Part of a small language model's weights.
Architecture: LayerNorm before each block, learned positions.
Each number is 500 + 50 x the weight over its row's rms, rounded and kept within 0 to 999. Layers, rows and columns count from 0. Numbers have three digits each. The size before them is the row's rms in percent of the matrix's.

# layer 6 attention query, 512x512, rms 0.0233, rows 0-213, columns 448-511
099:473415557556505415490477468513499582457508508452483564510521473522590441527537538466583469573552472447406507499496587536478405545570472435458475566478514483468467561507439577558516496467546486
110:561519569477512538489502486480494499531545429507421530486532434527393548464394565541562478439474567526532457560559517472447485433505479469498544544471528435462505626592454542519482526502563538
122:547488464537516504505456559464438595468491497463526549438518482541522442483519481499517483453479539436511438499637474586466471452508510559530558406448601516419545527556514498501440475563430510
100:480548440487445572521481513499515490530573518456518570375497530544604541508490467532526460555539577539487506503529569529421510515419483493468548451498457473456427426546516448507603499524476536
113:467504439503462427431535461468521446533470635497504518474511470436544597435553500532596578530424537514560344509480554458499489494584508516520470449617401515630497395523492495505532481447541455
112:506486522441516479485482481460430548475472497466502461472487466629483511554547464557499541528440446552430512549452540469439470510596434503432507470477381404494470549521470454466552512452588549
114:508447490566639507444407501505475463514522522447523448453522492573452457524522554450405558454503524491495563489600499480431461467519463535555459485488521377442550448539487505453521450542479498
103:441507514537506593496482443477622527452499490377526402582479497542509492486494517510486499458541470526529423460530522423487471515478515527536512504489405502415461580522479559546426517550523476
098:511479456489548525521591519552581459496541416492510447531481497522458559517545444545524536470573528573450534519509523425464530512426515525448498475493554488511606537457462524529552532474484483
099:451552518471540472425499508506500480507525457490530541564529581471557496567442513528552474480407530564576546449453519525481546453595500519476521496471470545521442535523547516484494490467445463
105:448496516601481478559435566503423558444443445487458515463535480509528531541527471461438451505499527466493567543507495555575457405437524562556481464479501486530622481499500535523608473574460466
111:589532492492523475563472554500441558557566534490513520482512429469461468451502482465482466464387511510560499429502452515481513457460469464492545450482499517488519531524553486497498506626464518
104:570539498477474527427516464554524486470565418489481464555561507470520489445507457377503495568533534511489391463532493434480514498380455565515454457524568526536563513496518558501641518495498573
107:427566434524470485445510513485513498537530507487481522536486540464496472527545425485555490500497471529514381526527511520452507586606516556477502485481532479502435415433476501415547580397532509
100:484436408509465520527537457467506523449535488559462466543509518483436490463447543477540581474565559489408479473521479523603520506515539578543486453567490597522513416555480503492449490452476587
104:617501494536623570435545433489551351425476420464590498575493472485463548389440483521523527532462491510439566504532534525574444595496454453427579592603516535488438517541470482556444527466532448
100:486381485535528550434502507472443514539583476441585501455536494511446572537530523467514490468454481474554535487416470453530511397526431494561448489497522611480490511563498471552556572455553534
104:464548561479510432505500572463476437486489546583486536545488564552558509500446457503548520526585528478484437472535420585409433485551489510524461564475445468561498515491465534474608438465585474
116:495467533535499507539431444537429482521397442443432524446580523478619509517370554484397496401529493473555563480533475479516514496507556523489401447515487472493525420561437427571467525585544453
100:534617490410542544535548452556496412386449551526526403521480551478498469519515462494435498487504486498511474526421480461530449424401475486598550584493418453468540463484529492538495489549514521
109:456565590385469509386483464494473400569514415494447559586497447447540494504451415530511468473525504469431465619408488512600507549558498565442529471532435468542465571481482532459475533508565526
101:558467526420459495523415516423469449468473516506470469482475445506555529545509537478461451436426484561497482396519607508529382589516541452510491426433541434485474474562472487519432512500435518
120:531453476514504408480441484490475420439456470596540482568521464503491527468575584521529568637500487437487427450496551510542481580512451471476497448502471512643544420495553566460516529441458392
100:445533558455597487513519461494591387504512557419535446549533441515502488446453485483454513486417511576448462492501479498528555515492481540484576548559473527514534442515494467466480459528551551
102:479576546491425486422461476470594504506500453521474489554535552495442507438424468516544487495508422546584445527506462502532482462480491531464525388587481512482433472443532527576527422482513498
100:493565491479525413575493507473474586508376604453433443530482487391602598476482513464511604522493486445477542464579435482642444482491513448522502581551539392625569440428514443544478586527425456
116:553506510516508436585476425446504519495498473426502428473426527568553495489506444531441490516532551539510535493486563537351521479492544486512475477516556480422558569523499459500451554564479528
104:471550495574569503488439523432454497491520530533514460506505549539498490459514448471482507533530502540492504523444500449488528453520569543487459492505472449487495540517471475480444462559561494
108:529456518476508434550497558513580530473506589503594474539559568551604470552504471524484507511528472542460590521598559478540432496458485510498497452386563573495485488577529552571525536461474451
096:529394548457424462507506497486497445533576496575545526474541424425536619549487540423610514434492523597526520473422544489501593463478488536435363501514568472533511529530455491476555519445524429
112:568539438485531514543482492462507498489408518547535512416441476516490463454502539543513539455566578494489541529469477574522434469528526476503506540434496488515559417537507539498544469557451437
096:464532542476497493563504558472448502467508459428465551505498467458527535369504431445617548554590540491538578536455509446472570458422443492569538500502526478446530423454453461468552520471451502
116:450387571505477519587571492492494495469434502561532514585504503497500493554462474431516528573404463454487504550515494379515474462537505416574520449492518527371472480524482520471432631511592648
116:479521591554568441429554479494526551514488549490449542499514499519540519551427521467537504480418536598508581553602408581450485537551418436479545510506582428472405529523520436519532426483439406
110:536558569489527600447460535565450466620579555476583378463543524508553511551378561555502506531472505593506544497467537496497540524431519531522463524453540546589456540465525506455431471488460521
113:552442558513457516497508519571507527480453431550430329418456403504501385406488533482512492425542480551509504504524459453508536540458409581457580508473435549579532453425498489464443555558588514
117:561530385404518608549464532602486510494542462405485458539441481492505476556479511506526455482494512504510593460463522419474431605463487445526465421474505531509508486497510451385492564541578530
119:407446525521581534534562555497542475572565448494447624558461539436529504570505575455473509488544472529490529505430520512468464490531499525545542436484494424374498510462449441519530525466530462
113:574522406519518554471462502454427429526612515571464550473506566483429547500575449501489408442473482446456382506627457485461516412431506514518442541478489488421524511468429478527525405468485461
121:489485526421428458403506523447498417498605507475485470462471566506499531429485513542451603453506493467546591439441500461479464498538465473454544481502484462515462502504517539489429493403489483
122:479618415539462480528448513447568507530397455503539557441521465497494484519472425529500557583553599511524492505462485491547540477417505497516561558428444531558523490436487461404467520494560528
117:598414506480590496539558431477448514480505506585522397580498487456459442508485488498422450520529475474433558519593465552452513441420503495588513447507468573386466493455555479429496532513471406
121:464485459435528511465491461536538502578499481452591421524518443365514481603482507487519508511491539654510461565490428409518454415481501527560434486425405413492471557580554519436548494580479539
111:497567512522464489545452661362623461453526489488559591543490492449489537430531505404529584510474525478454437429521452529442469462537516499511521576467478457551548532608590429439426448530447488
115:437400487485600534577432457526544518507475543470416512535397444460451571493486386505464522413561487518518452412544530478609518475507433485575506513465517400477461532540498517577508502469534529
113:498500481460490451506584558508514542544543498490419476463493505532491518427453506434450436540466487507489487478487499534470531473463553524494523406482465492460502408421418467491546470624558349
115:566512501560550542559464526480493521582451521514580482611527567627567524415505448438549499493544425605578423439491495457457476526464407500576473512476487529457496529488529599559478440473573521
115:545521455498490524525533516503490492423409475489520499500457510514536437466477473502507470440559561483480447600539536521466482465605513468486483352476455508433548469548552516508479424556566621
119:399528480550432498562480476474493531513550555419550479536501500567431531507595594484444490523467461505505599465509459598465481441571541414418446525539515540521468531576433471461455392458500594
118:447511460499393536528468564544597475549539529488479477553476499516512524533474368506456418451520491482486470487507532482511546525390436441575521477446531451483485404448517496514540456418565646
119:448495506453513467608520444508536471452478522420490544548485519507481638530476451475547551631564524415451493454565538529566463479431470529461603594559545448424427515478484540550571527535532470
115:453578489569565479530515557591505506502547520495448409520407532473465463592548592564581555437531449420492464516512519519601480466453490525539477483550425440572370555461464422445534464455536528
111:480557501441494438543501432538610524576527508499446511489587439528484595502580554549458507393424515485438511527543541517504454507520484488470536459434509561566512476577530401564448516555432473
113:509585493518400540574465603510454536576535459500473581420377597487570524552436481511502512548415563547509531430450434468444471503585538461450465543619469373491459501413443454572547478488555475
118:489458532489438424515494518489424546609513521545535501524483617558465529473437573476509524612472455506553504548518471588512494453404491487530485498457553488528468439454442482413503487499477492
119:463574463547410478503524541449444508529579498461518462475508568537460583507508461457508477514443480485531444394511435496474424514499480493578481434451432471520417408477469534536554514466551457
115:522450467488490347495416478584461538474527514512502521542555458473478487520484486509506449486483446413490563415503462451529498486571545461447464448546476503438477497475476439538507508635528367
114:442561563505544495506569503406475525522580438471532424568562467443522491505444539554522567458509510469406453484475417546536493522477521472492489363448460483498481497439418494442534488552457454
115:502495494431448510377479545442533491417513490482484571563463496485481488426560594484522581510469575582417541574504426541541449481530526493484579480516602499472529549481445476455435558548497548
114:455485514510471523506498435498557514559438479555477430487561581396479484542548515493558501493592504584573489483573547551491532544461496475510495518570544494539571471532468474536498525534581403
121:514418514482628431585502549413464455482535489521454442543511475508565572396453608393452473507522530501510572481554430553544491500425466511456421428514360524423513587500384494596475464491533552
116:533546468498548514572491504499463547520521540561548636522523445585497583523542424530427476507511520502490476477497459500560512561499504512514539524515524485521571516438458491478566471520536444
116:526540385526468488471493426538461464599580521366480432476555507554557525467517506467445584561381504492482452509503495544508539517517427464561503502542500404343509495458516496500394511478422523
114:488523525500459473483611547557584508413516494495436515529514508497556500551543519471483411573516602469494532595503583502593483517512482545451508430437491478432540448514396472487578440550545457
088:478432476613484519503593495464578525423551399530491451495631584442408540510434573503578460584535527509514435580493493570531542500494465493459579505489441486539496562625494513562505403496494456
085:547495579489479463471535489453444442542469541609560445452516545477448482502543561524509496506452516454508497585468477527424495519596382500528498531465508430518477554481487516454569574568600473
087:457495456453469488529455473379398405468490479447454507470507533459468496538481423529530492548543403526544452417512490519458498374458414469442450468502504499498478451505369584532564447547483518
083:370496480455453466493531449502589499500497522547493436549537532493453443451547543413595496584532503483504580513512478460436486439585561494474471507453501565553492575405481481517504594470533537
085:447417529471519495536561524477505499563477554493473450555461446454599520490477495510390484594479551540437494493614543465442591437519443541514537533526529501532532494453500587508451461518485447
082:512505533470475419612422444440505476507475421507426511541522516465490540466502364567551473460533505485509547541543490504507526454525411480515401437460532481465488475564516474350438480526432516
081:480541484593502537384509466522514433437432629622530542539523461489600474636400502473451487489524462446524571536562547481449490473465539507537496441539483447540575485626423470391517487495579518
081:516501553475483554491537432597508503360536482413383470492569567573594476392549508424392461517495565460431472424593523534470560494506508509495459498457505564437559527535511507516468484419554545
088:527509515476529425421474510525472498557487537438577437575486402521479486507452483397485496533533540561546510427480459544486438494513533558512615538470555522445487526552464531469466445442521492
082:527556494602499443432490506507445488539462434531567534413532472528522470468560575564544496562472483537541511473546517474472426615500525453432509424486466570474440428499497538465429454547521528
077:469551527544403443510436477446536484473552569422484591457485484429446455507494531370639468536496511509420467450448472537510593491574487528517427538501579505472461515484478558401534476451479455
089:525533570594484575493527538519474489462476569475566562545528560486495543601424358495579533538510512533616510553475454490396631480435496446478507484574565513478476555620482398474462434533428496
082:484562447523498552441421502477445484550434619433508486576569626464526500508574605518454456514426531545561450430526507495510534456476533567476533489459497490524480554492524572526518489442495577
091:483523619604456557451537505479473470519541480580495429478483510459515553613545543521474511563549441581471536552453560563579418502555560457501472488540449518511489507600541549466536569516655524
083:508458419492488523566510528487427536532496396491562523478558501568554478516473521487551540428522555518554452557444500502516457453469605484412443538561492469545542542573489494573518442595546433
083:459497608559511418479510536444501532412457463467411534462460444546553504484443511508530572459562470436584533515502435523607461518493578511509490513528456457466448522459510650465502475506533471
085:467560542621492558498492534484450453497542491544426528542516554544515480534384495515531587550639499506539511548502532614467466556560479538478348570509391460598461500539512437509535532452546531
086:470563526598493565548471503503397571458457511497459482419501543577492444551458479532498553463575488549471458544486519520517419491461504505470512494549451472435433412453450512466480535493519554
081:499444492520454554479467517562452590517534438365399558472561498479532525598503534557440462436545481557488564539498502465522455362463514485417568564470570649462520449621535524556474500477544528
087:533480404528529533634500458460501405564624575530475440486395497502526495488530413527321578506470487584594596364409434483544496502475483475482448531507406521514496488467531482431501548537553581
086:547464481567568534521480532506461519548574444580630518478509512481463496493525543556505494484475560454431471527526472421569407505583472490583566543493527502406482588513474482485510379552527413
083:503525464482451462494487446501544395495486591439450450432388461556523531528389552460444486468442513443492498515521427581564518423573446551522510486506465497582518498530423536547504471515562484
082:407531480595483562476528552571556567497498619527402492481529530451534530446543530498444518497512395533537527519565431514629426416513486528432406445490544539475561571533503457534573553482473532
087:447454490460438504509523495531553509524414526511483464534431448498468542549570516538496413384513451479527489625491475387538538583526503534543463385536538537515429419502549504556510566544468431
081:530463515493518481422469464424445443553446405550504556512576567449511441380410513504525577494497499425527456573506453459482432467529545604529459464503459581546476450581559406455458518605467547
086:517467479504544459468489537555530527492480509489603499466500446521490423489445499524511528515405509442558486453432492490472574500473413479647520529574586492440504570511504475521531432532431435
081:469574478597547511406470500470404567600458491499494445433495407537517500513528517528518484588468552482483446549507465484461528522525619484557631448518462433589521488466516517485491451489503439
088:490576483540476482554449506470459563494490496415562425444449511447567533520428466450470547535506403443438506448487564501535421428641434425388483564466577435509471488479497487489537566462543466
080:584599486485461456439533497516458562423430402400509500514445535520462478503555543497518465558494485465512545477392584528478506514552482466559531472500499518488494503507449509583413422511555447
081:504524586491556443456488547573570630528534461486493518430499545498577441550547390501544459551611516603412547422497541469499490483558448525569486524458540480528475455477431593432584500400453513
089:434573556509572511462480486486486587424440423486526430522449560545541473420502473530556564519516480450562467519480469464453435541550485557488497498438583479457438551546442542459526455473473404
087:478464450492463501490496583541503446523475495432481430530619437470487445420470454565458470425544551479507455540511503526483490473448494534470491414504364483484400433501513560558482482515494501
089:560586409446502463577469521393596500446591479523417404509482459468480589407550554522500573519466431497484508493479542509451591496547476542524550468487437475527518561372570541491505519520492615
082:566496486481582531409568518528506519484568415494556537435520526509496415506468508518518517474460608494558489543520436452440414494523433487474479454544489445578493441455582462569530463551445473
083:537419629477618504472527482491496475466525499461526521456480503459482507534551459447374513449532492482530484503384441418468520439589439455551525557527550536508515567500502560445507489535503490
097:534526360545542458530546550479492528497475497348560472620475565528478586511520490576558492471419452454522592488505551554559662521504519529511513460574493551451521569534462546503503528513500547
097:468580503573529513541434543538520537530523505553486472534510561505489534453499567434520581561409448465479458446539515516549489382520564435428485508476470496534564547526529535511509509472542444
092:348478435512546442444531507441544479548446445497503521489548469491503488557535464433513428636530569491421513516408518617426500442484558550509532558463490493542422543555489483551484490593502482
087:520527556437535555507476472585489532589508545515499532402504572517581501538491535456439530583479474487446472523482450475516509594444561491550546518460453545504487574468457499507517522537450453
092:492548548536561534569490526493581468488578447427457439563444565544488552526459447496568527480566518478495577544601571531522540476477519500555554511519506441518527538491474493530460548563537574
092:520511451531483604489455563583471539509504408494553533473543485448521518568448518502546525547504422435515492516492417480457559576434476480515527554470383546565532496464449458497524522481566458
086:591489613627507459517537473501526484371522524591550475544541568374500509517445440507542540459428527493455530523592479495522541497549477482434477435546595543539487457445492485562499546547478472
086:447434410517446373563582522514519527492517440494461483500541435525560532514581483528406532522515523526497511436541553554553479505523474602557482451474479622541535465419512535501473630533520516
085:538461538547502609516501515506534475523520532539518480551417517469428440462463474459474522533525429499502335399444444459508569452443515455562587530513523507421549430427496447476536483543502489
109:436494525503486502473576511467589543479494498365531474609498514552585567501469465532511530463467479497457477477586471519556535537507453559518512468545581466399541535483490524598463520489511482
089:515490527559507502525550519589448574542498449574623537503448442423478439526494507418626499483503557520397519520483455542490554526482414477529480484477441483464469529561568379506524489472506426
083:541439502577476521554613500519552550621534513568454563549458463500514450511524483414487494464434434529508462461537509445474418487513571537446513470511519564460465527559387463486550519470469598
092:503492534426497432553519488516542463512559471463531537454561509515465498474503556447430494466525471496428465482527408469535481370526468573567506477415486520431434572546525465510414477564432543
094:567579445435572448530513447481505410547478423487462605524602445394553501508536440459600486472417467440421445543503501500467501494578497489492445518489454561429451499519495557486376468496532524
098:513513570431473455421400406580488567603489515445387484484499554534474501448532524493509559536425432481451479553472554435441533492533342453441533471437502424567380463438573519553433500552496436
088:518493510393510443567531503441425485469515475502462497501504491442454393462540515454556480502465585453599530608514542393510538415480507419464474474484571511490478672552483539461466422397404451
086:519489561549537589504426429471452551552521453458511496425570460435549521434510538528472545465491438534490554559483498460477472519523535522562523491436528589529498522467490470483400453512474456
086:514449530547552485562491548448530501537524477431527507459495643594515502483537527469459444502506557541551570473519535528607557514443509517545510433556532545613476470507559543472502505562502437
089:453418439537400526465486499434480417523559541441411506528459396386360459537447452555466442456469473504530506546527576480394473450489599490492439573419399491548470521576467507511520463431511548
087:477559400534541490605491504519525493536452531527485499487379527572467483515488525511469492451527493478553466466500424485561570386558544487479400492460589493409575432442480452540520541519482560
088:554528546527520487508500509395505361501444544452531559475515506515546530439493524529539591386459530546533436510569529558577516524530413422514487572424467573504460467413525368470441437469496612
082:397433519570556467491466576592574487553516536509665549503484493501480490568496526471576529556527467502509483452471483488494486505452408472466462538519546501430507574557475550527520547481502540
106:590576484503460457557525421517646433568512515402584476546534477545465596449526474532462569502441519431469529435585533532562600533452554608589533443450467452422549486418498504561532417483566560
090:503498394439547466421510502535411542537539455509456605553517552549552501388502585478541488582600475431396533550520426524501388493450568492421462399446422499532481583558527518532402541502457378
093:472564603455558508515434471581452480436520432515560538506449498473382549538534530549541554472560534510606445534594423438561580479512541477509471487473470561515449436456499530476536403408473478
087:523472439570523528458608526468409548508504552469480530537371503455534457531561478526522422472413517566485563496499459427468515532531526522516489506544575408487605449441487536464615620502503452
085:463505503445500546461541556479460505485458446502471521459518479505476495475451506475444435447464482467560568530545505485524590545528579568510492449452500407524487537504467544417530494528476481
092:513545463609384552491546536428448535380433426547435430410578471411575479408512469588517526472453548477471560510639518529575424583542576434450426476471402530546426493498545423536478561484536574
095:578520492559499509446464491567515529472574408534605558572483469515454525596405492457491422596520504526513482488467489537456520435452451502479531467551501512564471436434455479443481481438484517
103:498479485544437415576504499484527490466561577576591482493505539469475542477547533449543530426448482516430432563518510533574581468567490532516400493477442461528490483509457536487531500538474538
102:563600614483438489497501539424421498566527523475601519507438543527503548463484460570524572526586430477482455510493487486521667453474578427518547449588543517424467516569529596387526504462513586
100:544659535553469491545524484433496511560469531627478468524490459508474565402528443453532436562559531566562518422515584654548591624500487565567479487467469512500483493457483531467521547592478499
103:440391521546470571550483588507492543475553510530557446497511453427403487461453413593508491461559531486618517450520364510495525527493500513543431553578421451592503498383498564459482472523371552
099:422609538493479457465541509597514519495481515455527533502444548515429469422562536548596407518545440560439455556487424508536499527455484490569480475493478556430515480444545407457461518486567605
103:457464487475486537510546488485510474541475482471479550436533499526424493427592545475483586465402421485487447571490483503503487524534466530532490480636545538558576456435486397506521536463513561
102:456500490537506576488578465667517582457520469475467518441628426516480469607450516418447534563442473455527483494464567620479524497507549418509492616437480507558551546465496520532422515558429498
102:486416450520519555397535401422570519427561584568580418482410488443483474504483436481459520563539370449404506476475530407547459541567396483513548418535477501553469503473463494575432486511441475
101:518422543468503484485467553560488555448508356445548440462489490507474538505561535485529411516501524532458495475573406525478464437510465547538436466500520437523459468473547497442521563576443462
097:605462530469513524482525484502590491481527472501394464512412481494613546440526501431519483545547480485521493529506437528473521429520592545449534445477557521590481459467607445541440493480530502
105:471443516526417369479349552487591469538525474429600529512535426553501463495532522532486470487508421532475510461409585487471509469543430463538560522566512448509467465527528435526541522458501504
103:554607531463443643502437430543408498542510450440498438559556477530575435434407430446471524507588521577489548558440475511473461502529546467474549523567485532514375504511567438559537405597565526
100:509502408465580434551396451393517558413507518493468385481539505524543395493371555456444461568527536505458485497474521466495469481463528425491545569419593479465555464404562450418482569444453571
101:425468573507445443393468483583440450490553578537468540487473465525445426480486451487508488483438466563548473535563495521395467569508575406542389473469418526570542471490523478503552514640481560
105:582472436463490472488477472409468553497491471495527514438511488522487511454559519487368558592525479463448439414472558510513551473491439520529446508440513496502517434460486411478501494520500581
103:572460507404411542469425499435426437461530563497552512543418552523449519575422503488423475476443635453484529533507513539523486548489459487491488422589465499419415406448480520556485484570564486
098:533506511454489489513586452434432475513529452501570400483536522474481421656439506416492518504633529585534538444523446524514522482522478535544515458491553535506508621523495459462549555496472511
101:495392453400507510374551510488567450440439457417516491453466575456485546532524451551475514466504502475494578485546456503392480480391459536560526500431468474366460447487475463466511601495513536
104:513478558492414517527620533528505583562562481459451521406530526416519518480476500489385478470466488431455520474570486483454429466498501507561441444527541500542560488534564531525491491481528510
097:452555585560514545452529477472551566550522507470594528456510488402461443509474463457510443557552503608422506458468421532528538543404478500536537499416481511437510497603597515554420550475453467
104:594461569573529578448570471510386507595542529626545516479530507500493466515582522459474472604442490453417483495443460525497352501506506489449542511464551509501440531449469477423497528565455444
105:540512511520418384550481412505497540529368504492587496458440451405491428582425488507622477431570441600540477525465411481432557451513578481460445387505527492511478463445520473559462558505508454
100:480550526510575457497503446510507564461451612457507466549536484418567521440489476419555503524509509490522475540475524548351536538535448402404509381471587476478493516441534474406407447462585551
100:503509477491439556456540450508442490503491592451546531532504500426525485469520548515537508414561516595526517514452482564460584494460421472503391373374557462437541529517553480548578419466439366
100:541488516430518529409532502521525459581496585579480560483525485484525398521544520565416493432462398475462421440502506573427607523489543498488533470520534536613550478423522499497450508462386501
105:565489579517461473599592479470422586497487424456510497560557522553417501567511461383456518391508495592579528435432520385536366531419507606518529507523516509543471509566520537542447512586436487
101:510520410460584523511378495570534460527477471452479461502445492574488407444475514500486493535460477472452517595458519514467451491459576563470570553500483485472586601549490383463438505491497517
103:476471479464424469516533480502526524468579469475520503551471552537534487546520487515496400517507409543477517533434549535531417440468484532383498469534509489572442454550511473426544486567499481
100:504366502464473510426557450444532450513488424446473567438469467430445493564484452553417452492474538518468492454651520552486564400430563439545537435570526549570480519414465493529403532613520586
105:527498587485452602468530514460435474438583488495499545484509520532502412429428504433525411450469361414536503573368462527491575556456502494449452469475553537426510515617528554529540454514544457
102:433529526502549525532498482468599584481557559514511550507423413463552501498465526394527519438466407536447437473529439544471545586505490436520526414428486476526477553507466551564527456566570511
100:475474485561439522494542419528414590474507439501585469548457476510587550589567501494472436480498513527396414392525546427573530492448462382642510561513537543535485512520468537501541555489496551
098:511612545574430539575488589507457573539587541471467536551547474507532502476498407641515439521540476545502473487562538456561495492589512544454480530593567535481489395488536409501503468451438584
098:479505526462512491513489547492547482503465620650442468500440506457453537507460503590485502515421482474533514452561439498501454519450499445530516541405501445494450496517440488489491447573472521
094:475465566498441557470480560487520487536477566451435514503616575514544453497496387503523474523500475478506455510537515509475449434495500547495436590465581533584475495448653479572459526555508597
092:502545447570478500551585495425519483544450477492474461511434552502543472451413476469508546577432463535509449431596506581550527421392454443444367537422591493424527468536495551504476480602539483
092:570522589495425382400491500499602522492463542502478443497410568534494462426498541546475484609449491443531424511471505443473490418550427491486467511553571455547429463536539404573465422534564541
094:513521497532501494534556534492555372570422534448525559580578501470468476573421485465504465577493451370470541504428560549446527520562409551516445460534438590551498493556517498521578559530507514
094:504446435521582527476418464487520415455472559541522521581492554585471538399514485485527464455468509496436499450492469609580522495513505650551576559519546569534536457415487565520572567502467477
095:487493457568479603507547495454479503444485570462539615403495506490441445399581551511523542537482481465528489505506616511508601464447500414546539454485591493505411503537525506526458528587435467
094:525492403443526496499453508428493496518489446495534526503416511398515429457504529514498466527415435408540528493393483479459567577417535487502461416444544480603460588552545589533524507550463527
098:488443540567542462464524476411544481520531488473513578475475548491491468448542537480587534524509444480598573497515565443503526553510498503493471524472444539472544605485477432491481540432497493
095:513537549487466455550479522586491535501494621516571487511491464528488507445583452466619558523448454484418489494497533475441457537571438468504543506401530578477423479509504464561480487441461402
095:533459477524553502472501510415448459602507475559604526499516473453511450461520469446589399448552475580507469493515563574568557495497473538487569414481481570505395426492427620543530569538437470
094:455511508536456469463591477576505505551431405513564457512486518450479555427560455445482536514454539451512529469473445504586422480399507515631490420456531450480559572546440488475471527532501477
097:528454428427462610459474519475473489500541509571451461550482480534531531505509602465518483579408479552549464493509544464624427425566458550496427380479431560464449527465487506505502534527528538
096:465489519566468509498473526380495516453483459411435515391561468576441520373495440422477429452438499613462514504480440558530496512548564531508468497467586479467540490552523552519506493450503500
099:551443503502569548525501537496480464525489512478389546595578504509560479474591535462597485502508434495449492494474478498522518487472528440518539445455515454535506473518505387566556536454507556
095:536597420485570541473432496517586433538464480516483458511504503463383425535562429486523533511446474463494470503516531484476553531507523435530619569552554407521478474512519489425520517488491523
094:440398514502503468566517499438480530487481453473508467537560462441451473564513544497549446493631545518605465523516439566563557585541589498494538529543482605433435491506536571536536486451545516
091:505511396588439511580466514571472507533522461501509477464453456552535538571435429510405412470518404592486489533517515524516442543585431374612422520494548515428546523500429585479541566442491560
095:562449519543554464515551477463545446459533505426536610471498518590519587490449556526563483578528527478532561510540419531361437433468415484503557495505456434568416620549487508459455504586551512
096:502554490383446477542479457449464538483480604484545491474467554461576500510497612556476532426505472524470552547446598519572614557550480570514505461539533548507437472471543433541513566510439547
096:510540531527515500518507497449469435511512537563573470520423497496594553549545472564477598494505406432482587463477462549497502523480379609550524549507520487442498571571458493578499503596529481
089:473392606540522457498574582464511556512541501461498557593578492517492519487396506458388426461480513545544532536446444451548493501396535451564503496493567495482428467489481416544550503543512549
095:505472493491483478496435544461516628533505554545523485513532428462529413545479575537493509520519542540458458473582545542514517487452503516502417453569451464501459526486471487503461533457427455
096:438501494458437626548487445498379452492567445579509512473529456580520584496484461496480567463602433409470546446487536522452471468426452451476462541496507570499551518469492473406506474522452476
093:497468531540589560469601455567548452470518478430564566518505500547531569600533514461444473436504499481514492582484537564493514571490383474539465531516518534496572509496491450517458557525526547
093:481465560435543489444633456545538513488454411602572557558519434503554466490460464539446490534488586489514526592478461418423548478443556496550476495532447521490534446517420570478621579482538612
094:573406527492509561550443470515427412428479492411533544407447514444486536530568364435493543433565577511446538537522475498484619478442568506542516471518541445458494485487520589510544449406461451
097:587473490557490492496450415522475499555507442430527513532538511479506593526441565475504490557484528544513481517433488505558604435461518438614464411489479531500424483444440463592498444498489494
097:463525463451543413557620520500504399506458491531539592499474516502528482418498499513555513494538545434492508607512533458474500458464503511559601533528490469493494419465470479473457479474458566
091:538534500556578513431552559479508444433463466493558469487504442537602475555558487485467493540536434556619517509478548531485484498464555480431537475502502449414574541492448494491518621496449365
094:497476548507607541464524513583474513478533465513543455565445635488581499460525428480475546489539472539493508419580487458500482562457514524570435532453473470459508458478556419514413541524498536
099:452577408487551552555540515490514501556580509331454513565566515552538540542414329505425572453521491549444517511527491562627448569493506555490414478528443510542486433600517495514544469456572495
095:467537476479465493541494541509530512453583497433453432513553528473558429479624533432606492512480461536468460433614491499545521506430515553442454534530619517535491515390517575519520463523522532
094:528460489515458484543490467453555629537474517471480390509489549469529547521521500523510405511525477563506580485606454630417483485548402529513524511474463503582573520539495509529428475496491524
100:420417402452521492455552463478462506543451474496491615443468505444417527544563546477503573481433506473508461497502452550536515497393435556451578440546502510383480518588509612455405508404438508
097:416569562478493512467447560525559482500539499562555572425421453499567496517443465498501520557379471443399457507511448513422508422573547415472599555473466322472449489477472490523515487582510541
099:513517489526442463479549516537609469524613450474633526534481487431433579350538406545569513484524577542497481546502543445475449570459462551493468443533545453486470470492504505493517505525502522
098:504467472530440530462546513594371563418421496514458458554540567489555493577522549406542535510582511501506508517490547487525505446496501533457543452508465576514454517489480510499505439522419497
100:606514452482495486463591445503526451525596495582461447499456422432539512538492523430537517440442510528457552579521419494476427594533537505514543462510530536412510388516528440530476489623523519
100:578602518515460415480539576511554483448523424575499455515520526443512564448497478481451459411460499475479537559484452488525535494497585576544513515429492541489545519519424446499595502520494517
098:559455527431511452472502449524470558505530408440379527523487554488590497434547510508569536438533604436514480520479502422583446490463560477477498425506549441546548456511514484558423444521404459
089:422529462457499602478556561457442409499468558504406495647454496493534577444489461497498564458503503567542521545535525449557422448486607505508467438519441516517513550473589449458462460528505523
098:524497580526514412518480479436515538403488496517361514568518547579556472548479443531545453577561448496490513458658560511526525455460492483477487511549525493438493470499431527479390508475502527
105:461501493474534465398470481556493546546539518417544475511457470505472435553557461559499486560471576562498470476603477403433381569473537522595448476453559496411526548544531541503438425476531434
097:511420441569562474468400429488569501506492665482592495517496503520426461550397538511475464565456528443450574508625594479519502448435456471562455495528503469457502556555559539539481450418458477
098:503515461475541432570494488564481514503509459509605538486514502561475574536573402515475453469500480560445469453537546472539495480423489471443509541420441393545506470484513519500446459493491525
101:534473610552480445461511406506553493478461523475548601505412468458442538481450607495519471518517511566457426537535476484515496514506455502501458537474524567465466570519565491483556593505407530
101:483484518595500507470483508444583436520563484510478465559516493498474477561471518512447471417513536491490469486476488541505541547552467446501457475482529427548488604535515472560495450480494487
100:466474496462509591515434483418499567543389498590510428479483451490504410543497437521467461498469437491502522618566517476521413539532509426504479483511548521483491619499480523499568514482596526
103:505533500588505606439517480515527538522463526517555464456460541506546485520513501468421553450526470558560368515567491469498516440484508499614520506419541557446555483421556537402585401508494576
095:460464491474455514389451525435475510481514414519442512488545436468436456497498381543536568532496577593513623498488492514523492570563489500496535443521431490533492498512617563494514543456518519
105:456503489439553495530458449511511435522478427524515508473532463560483584586428509538488533582447411415456499454516443396441529522604535512565468489525464519472554437477504613379486547472572484
097:584495381419458446503512485534387547451469418433386449435508499503531548509481528482547495482464477499452480553476553571485471586538595482445496536647521454512430533505486565546488517507452505